config.toml
n_layer = 18
qk_norm = false
bias = "none"
tie_embeddings = "early"
parallel_block = false
init_std_qkv = 0.0152
init_std_o = 0.0186
init_std_down = 0.0
warmup_steps = 200
schedule = "wsd"
decay_shape = "cos"
batch_tokens = 131072
doc_mask = true
dataset = "wikipedia_en"
Each number is 128 + 24 x the weight over its row's rms, rounded and kept within 0 to 255. Layers, rows and columns count from 0. Numbers have three digits each. The size before them is the row's rms in percent of the matrix's.

# down: layer 12 MLP down (transposed), 4608x768, rms 0.0165, rows 4282-4381, columns 448-511
# up: layer 12 MLP up, 4608x768, rms 0.101, rows 4283-4382, columns 448-511
down4282 021:145101126097108111112137106139119191122139082179143181125060141148118128132162145103144156130154115163128121142168140149161082115123131123099116161128146117116146110122112107129182121114142123
up4283 026:207125116134161176098159104133091125159105131143118136091132114110106116107133149157138184110128106119104112163102160119127118120127133102119084132159147174127135097090098111156139137095104117
down4283 025:154131135141141140088177153109115090112077145140142162130129158100125104127131157228159139113129116132125124157110110147155158132093152150128131175123109095144136107063115132114136103135169112
up4284 028:093156111126108113113141123139122137112150116116092137110115095167107119137133133119176148129115115091124162100156097119142117125121118140099106091089080138166132150148139166113080128088139115
down4284 028:051126086160128132166124151163153136101120169099097080114190125123132105107122125094081140137110158120125155136113130132078154149121086158152164114149108157124140111119146129138125143130093158
up4285 026:126134133136131119175128088137109145127107090129134148096131153150114081114131138110134127124150141126104131152134092115119123141142115150140129149158150141113155120091139154102148144118116122
down4285 025:101114135102144100121144109125111152181077187136123134135146143137121141127122130105149148104134142123106142147159096111092138132112123139128112122096105123133151135120111165110147112121111133
up4286 124:109099125108117167145119121152144167099149114110138136114139132135148114088117109119127112108137123173073122087143137089088112121117109116105097122137135148112186095167154174114105106095155084
down4286 115:129172123114097117067111112118173148163128128148128153146149127097154131144152165127080125160154098134132137072092108142133122132128144162090109083129132176128098140125104182101104137116131190
up4287 156:118128116150148105152133140168140158086146141155101083123122122161151121133200124160133133123103146108126150128120090140134113123116125097125141115131108104112131147142191147123176106102134148
down4287 145:112109083130141101122212154137081138129131126131133143120153117105131141179148158150086109132136164132141164153140150150128121132156141111134140116111153120158179173147128149135145129117082140
up4288 029:119105164118108130130084127116133143132175084132109117109158112142092121137178090124095133150145032150153106112135133152115143074138107190103113123151160068082107074142126122121155109107121103
down4288 027:123109136108157087131125119154144069127147125131165129089127165173124097120121105070111165148147118104093150124119153114180116157112135109129139147137110132139150132107119124182170097156097181
up4289 083:113123093144151188129113099106142144148137126162114097105136118112110162167108134121171129116120167098116156138126159134126097064146112134144133145121135148091147128110162166142169143117118141
down4289 086:146177121088156156079077129104087130085106115137090122109134118121135181110123147055151123120137101146082107141139127125193112102107082140139129117080145137146121083157127133123165150118143141
up4290 140:103110133147119079083117121133148138078144132124106128133166121123136183186128150178127132159115130155133159155126134151140126154091096100130123130152136137116147147159133099130131153120130162
down4290 127:194141106157121112127146122138110164144134132119126067105127118118122144110183122168112105106132105185174104126130132125142127114133108119178136140136122135080109132112108140112155138125115091
up4291 149:098156082092131087102119111158119171112119100190104175127140173180149116130130121149140151124104113146116109124125114125087163131060128138134123109058113108115154112126143154141128109087117081
down4291 163:079132132125125111094084100121121108132110148138125125139137149117180163119099111128121119089132124103178183096076112129139131152136135131133140126117088141128151132157141105102131152143155153
up4292 057:133123119138176104083156083121140100163143146155116105114159163122102143115139127094108103146151134123121142125135186143133112131144151124106087119101116111152162099123120116102145135148101147
down4292 059:115154132159135170119099162110099141120138144123120106126121155085122135154146119060107152178099120101150161157109102141092129148136153137126121149127119119107160106111135101152160076123152093
up4293 017:100121122119155145113117080141121122086091138130117140144133109153164097098121109135142130086143097151163096086108129103098169166086074142114182074136116149170190120139137142165106138125166143
down4293 015:108163158147141124108123099108137096157098137134141097124140128136094108145127145089080134130189132113154127097092094149131115124114107148094151128101141126144139110148137134141130152115137151
up4294 077:127116196125152126117130123107124115113144127126147159115129129098095091105120097106064130120133091126100152104137158116135137148128142137140110132112104165124167106168120111123108120099141161
down4294 073:042084147155149119130093107188099150112160138167151133147124146127117114128110113056130139116138139134090122164095133144174137182104174055079094085110119132137119118135133106111121136069087155
up4295 103:175119106148099115141123152102166114158126127148143095149118138158179144113111096113139080171139140113129138126115105147128155104140113145120129113139155152176136132141108145148161106158117164
down4295 097:172142135151099138094161130086118166158117150109133124170112114143136187158140127102142151109147137124145158129103093144109152120128095151139124183085149151087115154129064121183131107138132119
up4296 022:188179140113116149142108157083131130083101112160137145170133096147140123146083136075115104104145153153198143104121105128075133156164115156168121104161132124131115143161117113126126160097136132
down4296 020:127104146093140133115144167106146182078151125113169147104125128152132168106120093041088103096139132080078125108127120106159086169119139104130134146124143158110136147118154145129113133128166114
up4297 139:127098151131121144132085111158109108123168122089140111117134128094113109110101067119119151134134138113089134128137116139111151136133125133152074151121138103132176129148118132110103129125118095
down4297 147:121127119092124107144134134133138148120130127159137174104166099127148156146113143143128114117139140133125094135110086120151116149148125139143140152132088118168187131153131124139132152144166112
up4298 138:141095150132159112138124109091137084106112130133134111112121123147132133137157161119091189149158113128149117113144124133099126168138156147127094136182160108125097142121139111140103127113138122
down4298 142:160113140108203132124120149083144142073089134139141147191156119126174059129149141125158146116100120122158143152154097146093143156124149146125127144134131123146158088164132110161114179145103106
up4299 019:106146103143104143146136127132122145114132123134131096094122093133123093142178118103122142087180095115135148095132085139132112128142156133117177120107137113101114120145103129126113142080174129
down4299 017:127125142116119101152114153174133130093134145099127129139109079139120098137154125062117115136106154118097127095155124139131151165151149125141116135153161142122111130081133094129119102087097163
up4300 164:154153110147148110106137116162165130120150105129129126079125107107141115101126124146129123145083153149095095132127158156079242138127206151082143118149130101164132144143117104148155101106128166
down4300 146:119140103138116142122142116119126104088151181142084125142083120139153110150113139150070122110101141144128145140156159123118138106080189103188133100118086121126103128128126137123156113118131118
up4301 143:079123185128110115131169101139095110128142125140115106133093154088164127147101125147136064123121125140121162116105140063125122156144137131130142135158144144121155097111138117136116120138161109
down4301 130:173091111117071109111125104190143103158151138165146127094097138116120158158111155154161138125151144117136124161153136138131134084115120129145089167114154153084117153135147091098151123115084154
up4302 022:130141131112145169126113124124101150146094104136111181094146097131133077132136125092160095124138126135144106170148174117131129090127148138125131147136119132113119087094148125194130115126129101
down4302 021:111137184121120101114126116144134138166135153111142065133126123121158180142122151083161124113089158117085125116154115140139125112147116138119128125127145109143101114116102102124163126099115171
up4303 128:115113108132155103088121127122193130113134075165146091152132143147126121174169116106167178136131112151105098113146134107131133124102118134127110059125149118127155142105100133155147117112131156
down4303 124:129138116150085157131112127145176146130122136176108126153120122102092157086135074127127116127152149082078092131113089145152150139110155145134159126126120099154153160144133106132126122094129095
up4304 148:148117103164145100136133161112107140130133148168121135129129094129109167107095137158132105142090099115100115141124115136145156123093139108110113133146109096096129131134126118083105135106089144
down4304 143:128152122137133109137128081058109153119112148120117118139157123105148112158147147099121165131154126177127158120072108134105125108151121140126117116126127152148155147103140112153113105144095155
up4305 018:115172140113140105099145136117128130121128151111163140121082127086119117116167120121117113137165157155122127138135085120125124126128147125108103107143088133153091152131105119131111154135158140
down4305 017:090177121134152138127115148165135142158071124130108126114117122116170100123145132124119133165102131111148136101099110156145146140086111094146154129134135148136133113137144089122157156114122117
up4306 112:127097140116123138117119109082148118095086128132120114129101094147162135090131135128138141120123154087114119109118109115130146098114132126094143120156158092117113105126144163167125123125115154
down4306 113:113131110118077135087151160161140116161107125115136119121149129122138143134079074154170136093123149135103120116166155138117116114137160128116181139110148156162131186143154162120120140132147105
up4307 064:119137110116133178132118151142101147119144115133086112120141123128118112175128146070080171126139096121075121163093145144131084141144142146120129115106114142108121173079113112111153130097110151
down4307 061:152144154150113147136176114116114128135160132158106149128132132114124113111183096092131092136118064132132172191134149109076151133077127127102140105113129119141201101137104133166107127087112105
up4308 150:117141100137174121155126120111148144130139144170159108120121131164098146138121156138170130126138127132122137156174132155148102147117095180149115138054132154094173087128091116077142102132088164
down4308 166:117135123105095127114138136119125139112129141143129125175108123145138150151106136114122130118129134108139143121143156132137112186122112139181134073154135145147126136159121126182067156151148149
up4309 105:117099086183087159082122153141132144189138148127118140088093143161111100118092139146115131125110098143117155161139146097144145119141162090105103105152091168108095098208148110128153133118133168
down4309 102:157133122089086142108138147150121150117109124105094119088113110126126099142083106102125134093136145137121140127115129156113145156109101081137145129167108091107105094136149064134128105116109123
up4310 111:075083144080177158160113124089136140148159178143106115162101121133133140108132101166118089107127165146123109176125123127121112165130172185140135159141095150137118135119084122127114139150166141
down4310 108:107082090152108150092149114162137103094135099163094102137160144158153132131139159073137121141171115137127099103138135155179116133157177095103122151131114168131080129138129178084078143069155133
up4311 109:167114145127120118137137114080117145147130155132137121100124171112119169177122136130146084118104137139079082132103124098096117102088126104119137147148133183102120135132126190123146158074075137
down4311 114:130121148144103130139105145144158145084094159169093129142156114136145131143130142136111165125151114152130172109139166148106139104144108128123098135107158119119142126125100179130139148136113122
up4312 016:109136162141109119137123170109185159133105125111114144088095093148152151127108169104131145149167169116112083142120122146132115121096140181172098119124176071086117155135093118117135124105109149
down4312 013:140124107151121125112128108133135074134154093149067167178085112108158135124126128103098110155157140110156123086141141138100080146120154162121087061137135085113103134090105141130148155131130144
up4313 027:128133132122129147166131124090137116156107132104121125087144122103140135138115123103115147087100152149143114082134121090128111144093175120130126110115131155104155130165126148142105135143107061
down4313 026:158128133145123097158161136102093112129127167080143149110113092110122145134168100146123108113158139100091124152145153101111127139105172108138128142114095118135162138172113097110112134128150158
up4314 107:149101117113178105116138114086145114116118129084154125161157092091117151126179164092119129162119119160124117074146143095130141133150125141126164144122146120124140109113137067082134155155143134
down4314 097:155133135133102148104128121152113113170157152132094094087155138126102109131180189035103141158113129123160073124150111129137171098134099102163138168183117142109126112161089108085125132105151083
up4315 139:174096122143167116164133119129160185143154137142131160163129163125116110141153146148109139112158120145137136131172102112102125184122152116100134159134136125156096120081181132132104121153128138
down4315 123:122111100151089110155110096117140083149175125125151136130132161127148105123133130128125137175148133130166139110151130109133111102159127146121151108137113137156121157111147118139152113120111169
up4316 141:156140134136123102114142143188119128082090132075127105141127095105140119124105162148125125153133171136167098095148119124131143134165137108100122129112103135102140127104160149090145109123129146
down4316 155:097129154110119117127141142119098108146158135140122109130125133105094120143140102151155138093164119113105108119127104115133107080142134166098170103118091097140123151133133119127106086136135096
up4317 139:132125105126142136123135118102130096113126152157158115140120104147097181109146120115165081125112129108110156139116122162138156111106152139151103192135129108100088140054140155105136104116122114
down4317 144:122113116083141176173076114116176160117095139123067112103117096166136102143130135181112128123103146133117111142122126130088125134117138140153146125132164123165088134094162119141090089156115151
up4318 095:117141119162137172146099169097124148155090121118156139139128134121143161084131128109122118118105142138116146101161137118105156100138126136114126128117149132163115086148139121121096124143121170
down4318 087:108135121097165081110091120181113175137129147126122075097158137126176110115095085082107091174134119147077125124108124103136098184134113116080092100155120140110143155116176133153131120155142099
up4319 030:095151128091200134118135173102111131118161137127107144117125129138131134108124120096116102156114113102118133114165151149100155116143094078178108113115087129204146148116152125152120141168174111
down4319 029:125107115137128115108136120138130134127152108096098111127125169130111084156164118021133099119117103142125143152124107095097148130101150132156138120174181123183119128138113129105133119101110135
up4320 154:150163146134111121103083170141102127129125139108132138154080152165166144155171129150113130128159113131110142124153140107114119095147082157128146143112078127148131141166120136139144126145144182
down4320 173:122164120149123125121098115164116109161133097093115110131094135157127163134134131125131136146136121150100110133116084138120111120128106163137126146071120158154151125136123110149091132124156141
up4321 015:187135105153125129137091150127141133164122150138125125162129125147138118094128126087151129102132116128104187153154144125156161081161122157130129178139111123095137145161117122157130118111138119
down4321 012:107112093126128132143144094136118123094143136125133128155158116167087156149144138080095132143155111107095165152155178118128130084147115150074156189132142109146107141149098085104126121149119129
up4322 138:099114133128097099102132122096112122153090107145137104145123149099096146137113134112145112123152128133158127143094124159110139097146144140163137105143059108128109085107097111139111136176073139
down4322 121:170132115091117125134100175100170102120125135109162140113137139164136146158128124115092131110136121131102143160175137105097138114127097120103136136151141096162101137095179142145110125099087116
up4323 048:146105142112102119080125118123138099124160104126119106129137166143130089166137165099130099072109118141170135149155103098189151116161096135116097165109127137142135143120171132109154124117152128
down4323 044:132114130123121129134149099104083169175127096118119123091158155105117129151129150095133130109157121155128133120076128176134124138108132126109074101092091109105144117143125124152130129127095111
up4324 112:133126141080130121073141141122089157169165129101149195083121133093108093107144110123143151166107096108121139147145125116154150116118087125148128087137139143131138135126106194132136141139152169
down4324 118:142103118113133107114146152121127138155120104138128138135117141140134129143136121117118145119111120061147104132116104134190130137141132098138104157140158128130123111126123151100149139123120151
up4325 012:123137125133131156131130150130090077105148128120160107126127095135105139100110119153131118152054101133137137099102116117108108140156113155168122148138107111130159109129130103159136117132115122
down4325 009:136153144087075140123103150102109163123084113142087114118173122101123126125121158094125136154118123100102163123178137148073121097115111143113132111127140111130169161113149123162142129166116104
up4326 145:146110121111138137124100123142132139147098162113172145119098157111161098141128150142146111163140137123143152165129150085127116130128120158132104151140081101135093111147166151131100151105087100
down4326 149:139125113125126091137150116170099134127156128180187122134147120106135153131142103139132104105108141143139146166137121104152137124142142144124098089120110105136142143137106130127137103128150171
up4327 014:143136140136099127094144118164158136117086121101131138138119082115040124100134100124122167141169150108121101125153123104111142144141099098165157146130124170123144119096118124129163128131116117
down4327 010:117132111153168129131123133155169153118117113134140095117129126107167189110099096147102133111162110115122166161128110111128126099125099113074117128132129091150157101133062128142112114124104084
up4328 080:128128128097120160092108102170126109123098127142143145113107155150120118153181142129117130156123150114152135130124105129132122097080137112111141113109114154146104146123130123128112113120176125
down4328 071:105189116113103121111125135086132130112156115100165121119114134079172126095071105087155116120148073150117129171115129109165124136126137139122135108169116137147126119156092144163105169117107174
up4329 037:147128175117109147134136133144143127118154130149121102126125127143139139146144095125147128137166135144134109134172121100115130144121100136088152143117063119116142173129124113135110169155124116
down4329 035:110202156124138113141110131132197149123097117123148056163096129089136137146114135136116126132134112185152131134090142127112145149108126145179160141125118113153147135154106134137134191128153137
up4330 141:131130141144162160132161101102203135163162131125123117092124121122098157109155122146088146100097133123142093106162096161084107148124151150137168083126116109133117153105140081108145129127082142
down4330 135:119148127131111120101125139115110143115144110117124128145113136117137115104146140128111100134102129119099134122118142151088099111154162147139127115121138188104165112134151118134097111084160084
up4331 066:109136120118157121087168134145142120161119156117145156111134131161139148076118124117121180163120106127128126124140115111107090166103136157133109105143141163109142085149108158130138102105154143
down4331 059:076129125135110146136159138114159151111084117150091123147128103114139072136118134120117168097117122161122158102138125097085166110141116126129129130136180114153179157097136149129134113152114143
up4332 120:121157108084142130110070123073142095152148100126119157091121136119088114082124144149142170110099126111152123103126157137113128140131127125154123139159179114158139156138159122109153105099173118
down4332 113:110117173116139131133098125078139157131104126122082153078177126116133126158152094163093116125152105149152123182129174161126150127102080116154133135108166061136129134154080155105129128117121096
up4333 024:130121193114120104128112110125148177132139116152146093129137087111081075085115168190092132128109178080139122124157144131126119109139164185106125099147127104117119159120134157140151133153140093
down4333 024:180133125115079101127146159165114183096117133165120149168112150131153099136106164144134109146135135156089078156114136147135123143143098144127173103109139139124150112135146132118118104114157124
up4334 112:112130145101161130102136119167140088142176125065124106138111173088096133095139129098147154147117136154161126126161111145196135163161186091114133115132113120127144108110150163098117137153115146
down4334 117:093156134115115151149138104156147131124100151083066114181129160147148129092158114125139189140111127123136139145157131128129156146120138146145182116120141167104129108143138095105099117115133147
up4335 077:143095078100097083108116093110127178117129096137126134142123140160178146089145134091055141165109137165145109171110078134094183109095129132150165161141148140143113123130159148148165087134109137
down4335 077:151100135165149146094124125137150182114149151151111117101090145153136122133141099114115104126117151144127098115122149150124144138084118117090106156151144086115122132124150082139128140120087152
up4336 148:102148098140103149100093114143123147126117125124126117125144158117118104129099135130115184128104147141124120061093103137102152137113083140131150102103150139129122124127138100159146131105117131
down4336 161:109152125191127123116131137116086105154133127104121142135159122117124122139090147106146153119158118134145100121141117104156112084112073166160101127122131123162124096175080117154126164118128147
up4337 019:140142137105100081126132161129110179171165115143131140120107108082067112132136142102105160080129128114123182079118172133126104141159080155110153124173130115109114134091125126128154133168148112
down4337 017:116140144153129159095152134077128112154111080132139147086133137096171116178149136131114094121136136126103077117147131181151088136164120131106154128063192081145131140116135120107157133132154133
up4338 017:099124113140128142127097117139123120136144151090134106103136149072113102131101148162133134146110131165124155169138176129132095121183161165153124120151137133119103125137104150169095127137157096
down4338 015:136115132134156084117113117120132108104125176120132169122097117103144132111115135131109129104132107129120109106104090142154174133092109122112121132061126155095149163102094100124127119153118129
up4339 096:109146178188132127077105143132148114122134093164145137108117116102110113148190150153121105122116147153136146158148097101125139095117115143135133121134153152116112126147136125114106146123131097
down4339 093:142143154156176098086134163129111108127146149169139161130114141153114117126122144154125173108153091143114106138160170159085107094103074107116113151102149145116152122130082106138133156119141132
up4340 150:176121127091149121140134153110137104164147104114134097150144102154152171127176118124155164180129130126132077102138077091142079139134101149113151134115071133154114120137132119133156173151151076
down4340 170:147119119122167123160117174110144102110155163088145156137171111185115146144152087112163142146140103097104144118177151135119103167118097158162119142141148142134137110093185125118134136161161115
up4341 099:082186120169103148112150132106131118143141155088129143133131147146077154099162181114146118113134165131101076117082077103146190140153151147131098137133133107124150120138135128114121170165133117
down4341 100:120105109145187081108121156154141130087097112113146101158127134131110146118119147142134123078152162145132113112072139120103116124150110143123149108155164091116125115146153113154075146132202117
up4342 035:145100133159120094119131094140147153106154128096112161081128115131139134133122135126182100143160125111100094141143165107123065130124135146147190170109109106092156126125089150112151137146101146
down4342 035:130118079093086123169109125114113135162115114135108111140167128132127113140132134104159154097117096150136159138122141096121130125121146123137145139112108142122076107113148115125130076129126158
up4343 073:125084124068084142137131113146172179132129160151095106158090108126116099121131112107139136128107094126109133134109147134107107102114107134133126154160117109122139159105115131058145127151141124
down4343 076:134109173132145137155103122150155113107097160131136115129106108097131085192148098119133120117159102116105101125089145156113148130135112098101141144109151141161139121154140073155087125103156165
up4344 094:119121123119094152143130159152125119134081165170168116105124118124152105111115126109131107147157098171107132162134126129132106158136137088145115121156141099108177161121131109147101117140116163
down4344 079:123120088125123090113176138149105181109108164119132171112160120121181142156124129148176126116147124141136153102166152142114176147130138149158143145120165117104163175158188099111155100141156147
up4345 056:083156124149143161094129114100130102151082124122107118161121158157147113120098159119116131115138084190104135138143127098117132121124126117145097146146121104128110143118136092144139104120118076
down4345 052:133097130142110177093179157135096106126109100141126149148121080122123107091090160099136077094122136123095150116150136170120175127099171124080114123128114134104133105127144079123134146149123132
up4346 052:115124167142093160128144118116105146126124172145147138123100136112150132126138088092163125065146149109111141136142155064129121121105124127132148095107156133130136163093098120090113117143121093
down4346 049:156083140130090111162176137115136111138126117113125111110126104119145206132088096147123153151075164104167123111145159141122116116126084160147146114161110149180121119096130103129119133111141113
up4347 135:112117123101154161150087134098165119143112127112134132127124108160059121118192130158179132075125120127099146094100141139131081093104102126131155095133113126143155125100128104050134144138129114
down4347 119:145124107151141096161176129074086151125102098139107156113103114074123132085132099158132102153150142082111128086157114151119101143139173136135168155163143169151134128130113145124116134127095128
up4348 168:069124120111122118118165104147114121149139119140142084096120093164121123123115125120122111109112115110137166142129120085129174119108164132124125144122140154104135112114155176124149131118138089
down4348 195:086113098088091107125137129103094125116155156133127079134104157118122137146116120135143144118092122158153132138103140142190126101112102155114077135107119153141128111146124218153162140125106138
up4349 028:078145111139137174117140145125150123121141121116148072131124119096127146080151142122170086113155144163154142135092118149107100087124116173127157085120162117162086143121099127129124119120147109
down4349 027:140123129095070114119144148107164145128155149090106133164180115110104144144129102129160132119085106090137129140112143131120149108117157170120133122137141103117110198110163137139122123101141145
up4350 090:151143154140123133119148104127161134080114126158123119160141130154110139125111127179122130165164127168163126143070176122142118110130159180113117104144118129125139115104138137140109140155143121
down4350 085:103121101112075123137126141136124107166087126172177143118111134106096122118139101123128147175110110124149135095153099145138142112128137096136102104135147089108134136119146150179166098151151118
up4351 118:124114143165151099114180101059070112100148148089128166135111142114108122161157096123159121147109109126152106119126113165093144141123086139126088148184122099145129141117131149114127155106119110
down4351 120:144127133145157107122164107122145126101140081036139155117167135166146123136124139124154107091143095120140112118110099111193098065120151090115149132144142137141140172097116101152132125126141130
up4352 013:105116130166161132146126126147106127090143130105123122111108177128139064133112133132148154125174091158140143115124136131096127131124145175081108137181131124129162156154150127104132144092092124
down4352 010:114128115114158106095164108146108138128127132150134114144147117110149067151111119132139184142139081157111124114103129183207122144163103143166163158167127156132151115128128158095137128116126115
up4353 112:118160156143091086090135111120142094126134155102141092127137157142148172153100109129111142146155152137089169158137119107139137143162143125137148132140196111121119075115147118124145111129122116
down4353 114:154103114146094154133155202147106098177131119144131111153126128096134167116142145109149141121089153151129143177121138132124136138125101119129143188113143085125099118120143093130096121113145119
up4354 074:151140126142119087140129167080147137096145108123150137103093107117121100139122124124123127129107123146131132131118075125147143069148109095105138101081111142142127108146157114115114130137153096
down4354 071:125132154129100125123144104173121137120196140083110188110162065191188095107174127056139082100136144146124143112107168153133140146146121189130078091170103116139143126096125136143109154122111104
up4355 027:101113099137153171134149136140114121120142137113131149173095127123140157149125115133154109128105130105122145199114124121180124111190121122175134168179136077122098135115134108064135192087112105
down4355 024:156105169123140115142118125140120118171106136122135104113142111113133100155134105156113126134115118167146185106115168135163120153128123155131166102116178101131144155101124135103141136106101091
up4356 060:118110143125144130164114109115114127126191108140106162125175162135163111125130130101137178141124108129148150090114124145139119167111110141101175139139130113094141120109140129152158091157107102
down4356 060:146128154127153123108104097134106115169117135129107073097165052138145105114146141081077095138110125172139129147099112093123180122155102118099102131136149130159105117105147118115130176119173175
up4357 018:081149111135105135152099124148132111119098188133147144110113080089128153078127109103112109184130120079168121115122150181164113128158142138107098078118183122128111102169145134135121090112112140
down4357 017:115113115154146140166094118097079149125132129122097116109111164097142107116114123069105136132143100142116131121109129103083113198136143119151139174106126120133111116137173100169120128159107141
up4358 129:153112128136145128135177144120160134116145132126094103116112110141126168157096129128143133133103104160158127136182117117164126151136152128121122121125123141152111138145134132141109145172121124
down4358 137:115055132124104100082161101138101155122107139136104134124091116142131118174157152141153136134122072111135172165154141111195104121139131155126080124144163120081143145176114077092073126108145122
up4359 049:153146078182111132134152143155120130115180139097134117159091113140136108127158083106162103128101155119162103130196109109086163115150079164164104116134179177155138139159138150171192118158121145
down4359 044:150078109085100092099150116095116148111154159153126123101113131135131188080114142141089133136130091132120127099108142182140150146085144128115165127139066127144150078161127151177123120148109071
up4360 021:160106179137142100113112084120104157110118144125134155134154168132129116138150055088127140121142101085103100142079134134120077152151096123136114135145079163146138185108126161126096135141156122
down4360 017:098091091123151121148116130139108107128139140132137136136082118107157115163145105096157133157114158122136139088155115125147100139106159093101143136128150125100130155130104133125116124148110157
up4361 129:156150096177165127095170111127123132146162119128097175149148099136167137113090085117118175140129136197186132115131135090131124113147106117129127136139137145153145125150148146121173106121128159
down4361 138:132132133126159097044113105116143173150129116160126141150134101163126145147093172133123113121145152148113103106133109127146116148097120137145116144112107126122135113111154152137173086084123146
up4362 137:072182106135093121147121112087092177117122140105111101109142114145143159161092104128131142136110118111126163147139172125138159199095128126119151078108099119120134138160127139114061111101064155
down4362 146:119134079138124143073124094126120117119123115108154166137116126127120084162105094107129170112132142141127136095171138150141127094136120097127102097122143129157151086138149123134122129143129125
up4363 145:129132126094104099124080144095114136146128097159178120105106146180133150128135157142156110130138077102143130156136143138152142097122132112147140145122102132132133127105123138108136112117146140
down4363 160:127146151178131126137116130123112135128141133174142160128161133122095126095128100112111123137127122154119156158110129080156128123117145099138121140138140134127122164114134098141136161157169106
up4364 026:085166140113146114163180140117122174117106126073141114105098125144092149113115167110157165149143124126122110130176192114135162182163167100139106108122155115118114115131134121150069102137141116
down4364 025:143132112171103120109133092183138143102109109146176134122131099150147120139150142070134105128163092088126142133173146179146108196142110113147131126121138117150155101120139127169136135134131105
up4365 134:128121147137115115113141107094171115116113119157168143149147116132146137123148126145141177140110084162064095135131119123126136120133093143111082151151103140116137141101114192131126156143111133
down4365 129:130084133119078151109141133068106141129129134123130161150140105136158099156154139118159157151132144084076087184098105135138131167136155141093134131119108146153121106132132137156087120130132071
up4366 095:147124130103150096172110170144115147173116150146128100148123121134174148118122086115131125137121181122134123136158120099120146118106137202081127114117120140103133170146133125135125149129131124
down4366 107:124109145112157117098107082091141107129100077124164139161094147134138153161098104094174106142140155137112111134151149117075121076118160096129155124127117174129110129193170133129146146134176136
up4367 129:132112108095123122152157152117097103141186076118115114162128152131136154096166117094120122109107113132134178127153088106157148162144117124110126112168108053114110119130115117110116139118154108
down4367 121:135125064128095085099172123120135136176120158175170135116078137136144129140127133116116127110063120161140133125115111113128167122161105151110104074141116114116111098151103143139092139175154143
up4368 029:127145146155171122116119115118102105147090122071144141106123095116092119138135166086145122133146144116134138138104158096111124175126148140099106101106092093120146153120139145120149131119119132
down4368 029:120136120128162137107119109140088130125096114120106122144183121117189142137132086107084140124139056140137146099126082106063190127101127138074104093109172139126122103155141096129140147114146145
up4369 125:121097111143163171138150113145147113131153109133115152116145131152128141088132152145130158124112121156110159133146122115145161135105125136121148114135117119141108093127128151092151119149157139
down4369 132:145081119174150151178142105127088120079103108135123127144143180154136126121177138094118098144120141077133090108121128165139137099137130093086132157104089148129122137126132111145110172111094155
up4370 117:090133110150116092067140149182154104136152114151167152128136140146141087112124149091149138095129128102106092099103095134145100116127143080166136141126123124169130114121148120113130084133140117
down4370 100:137151176139128130149145172108121089121119112125089115132136089125135145133111107177103118157110126109126134146151144145143167106080110146087098125129118107130120110159095124143113132129145111
up4371 133:173118107147105129146106133097115146137135127124139117077094120118130146154113153109149154111103149136139130146115113094116114088148127117130103122133139137151141133094146101102160103138124155
down4371 135:149115148157153132132148133132159140145171170116083108132128175132077177121138164130156158124081142145161095108111144114144096096148120104130103130108125141151135116098125157089125133155151118
up4372 130:123169140105123131131162136131157146133112143080125121156113139127105111128072128161134111139145147115156118107102090157133106110135170135168130144122146161105088114188140084084172145108141095
down4372 125:126139148163130124171099112164097150113145119109137118111143157147137146161116143188139151163159098124140134134178111122139131161143087141150135167151089142111153135105164132158163111118108157
up4373 175:150124147146130104093138147091164109113110153111142131159151125140077115150128169123145123142134117148118106140138138129115121122139189161112135086114128138116159098121116133132083117168111109
down4373 167:167122114155136146144209129100158144102130125144145121159123151122092091135131105130111149121144119107141126119084121143150113123095143141056115110142135140124140055133124140110117147102100129
up4374 116:112148109115108109127110134102143085151097115124138107117106104140124150137101103131096139083120139138160133162104128171136145138099148145145139143153103149087099132104120111099130089085082100
down4374 111:120132122116140129153086131101152127152126138079082111125124139135077143099150104130113102108155148121107117130148102133160127119147142140132148114125140151098137078112195156138090099123126151
up4375 014:075083137157170124149099074132117132100152139123136112137136135134131120108163130154104138138187069102127088150155135176095132104127155142133169110106118147123143124155123121158136169172136149
down4375 013:116114098118185106114112134091137109097167162156114126146136051110095125118093113116126127122148128097093148109114096164138115132152150153138097101164135118137150137140135104132152180123126104
up4376 148:140110112128136145093150160110114126162138118097140093081117114164118128157144117155146137119149167102131093145170141124133115146106083121109129085161104151136154167104150149090064114133135110
down4376 140:123154086144131132140117121134080117127140143120155150086113143140108123126155095107127126103111132067160065160155173127138128187137128142124116126123167172144158170143161169127114172140111113
up4377 134:140146120132138135132118119130078097133100101150146148128136167153127134083148117122112099110131093138155138121111145108111146126107110152139110136126112105131087170130142115110126134126148104
down4377 132:123064097196164157115155120157179145091163126142096103119148141093166150129161126142120139145124147128125119157122098122074121139149094113161164145147118187109158134111106104177116145156071156
up4378 098:117147111131118143119141108097111119150158143115155142134126104117134107168123111129135121132183129119109125118122139139151138133116099123162130086129123129157110128164127175169152124099142107
down4378 096:144101128134104150142163099142103101124125090119084135154140166106175131157123135150122114144114111121113074122136124134118131147169088137108150122096125157140132113141155138148143125116142124
up4379 027:124106137069135119151128092130123135154094097139154104120112124146100105130149119078138138136087142151121133122127157151096124156118158119133152128117124131135096128126137156128157115138157132
down4379 028:133139166116123146145148103111108145154111112124105140119078124135129115090084125063092103198144104198052152121150112114105154180116113130127111114124139121147172129140174124112122154120126150
up4380 118:138151114105146114169133132156151117152140119094113126113127161114119171137100130118148125124151156084108114118118091110115154088132117130152139143132121127123195144098141102162134121150123129
down4380 121:139165144078137114108172138156091111152143163200120104130072135097091166096118129100142124117142130136139097124131093113127170153107141119164159135132150134162146124083148133133118162157146111
up4381 133:125108161123110193126148159111117140127134125121108174179138105124159100133156162107102122138171125145090120153111144162100110155135155096112135162144119119157104144129118118130155097126124132
down4381 120:119115100120124131139162135109136131147089130104065119147135131136133109125114111067142183158109114065136129117151149128138133139130104090156142167113101126134151143125153114131132110147121167
up4382 137:103134120135152105144082148149131135128133145156137163127117109126122155096104145147109135153150137138161105133139132154159123132155132136123130138111112127130122120127139149098181131103121110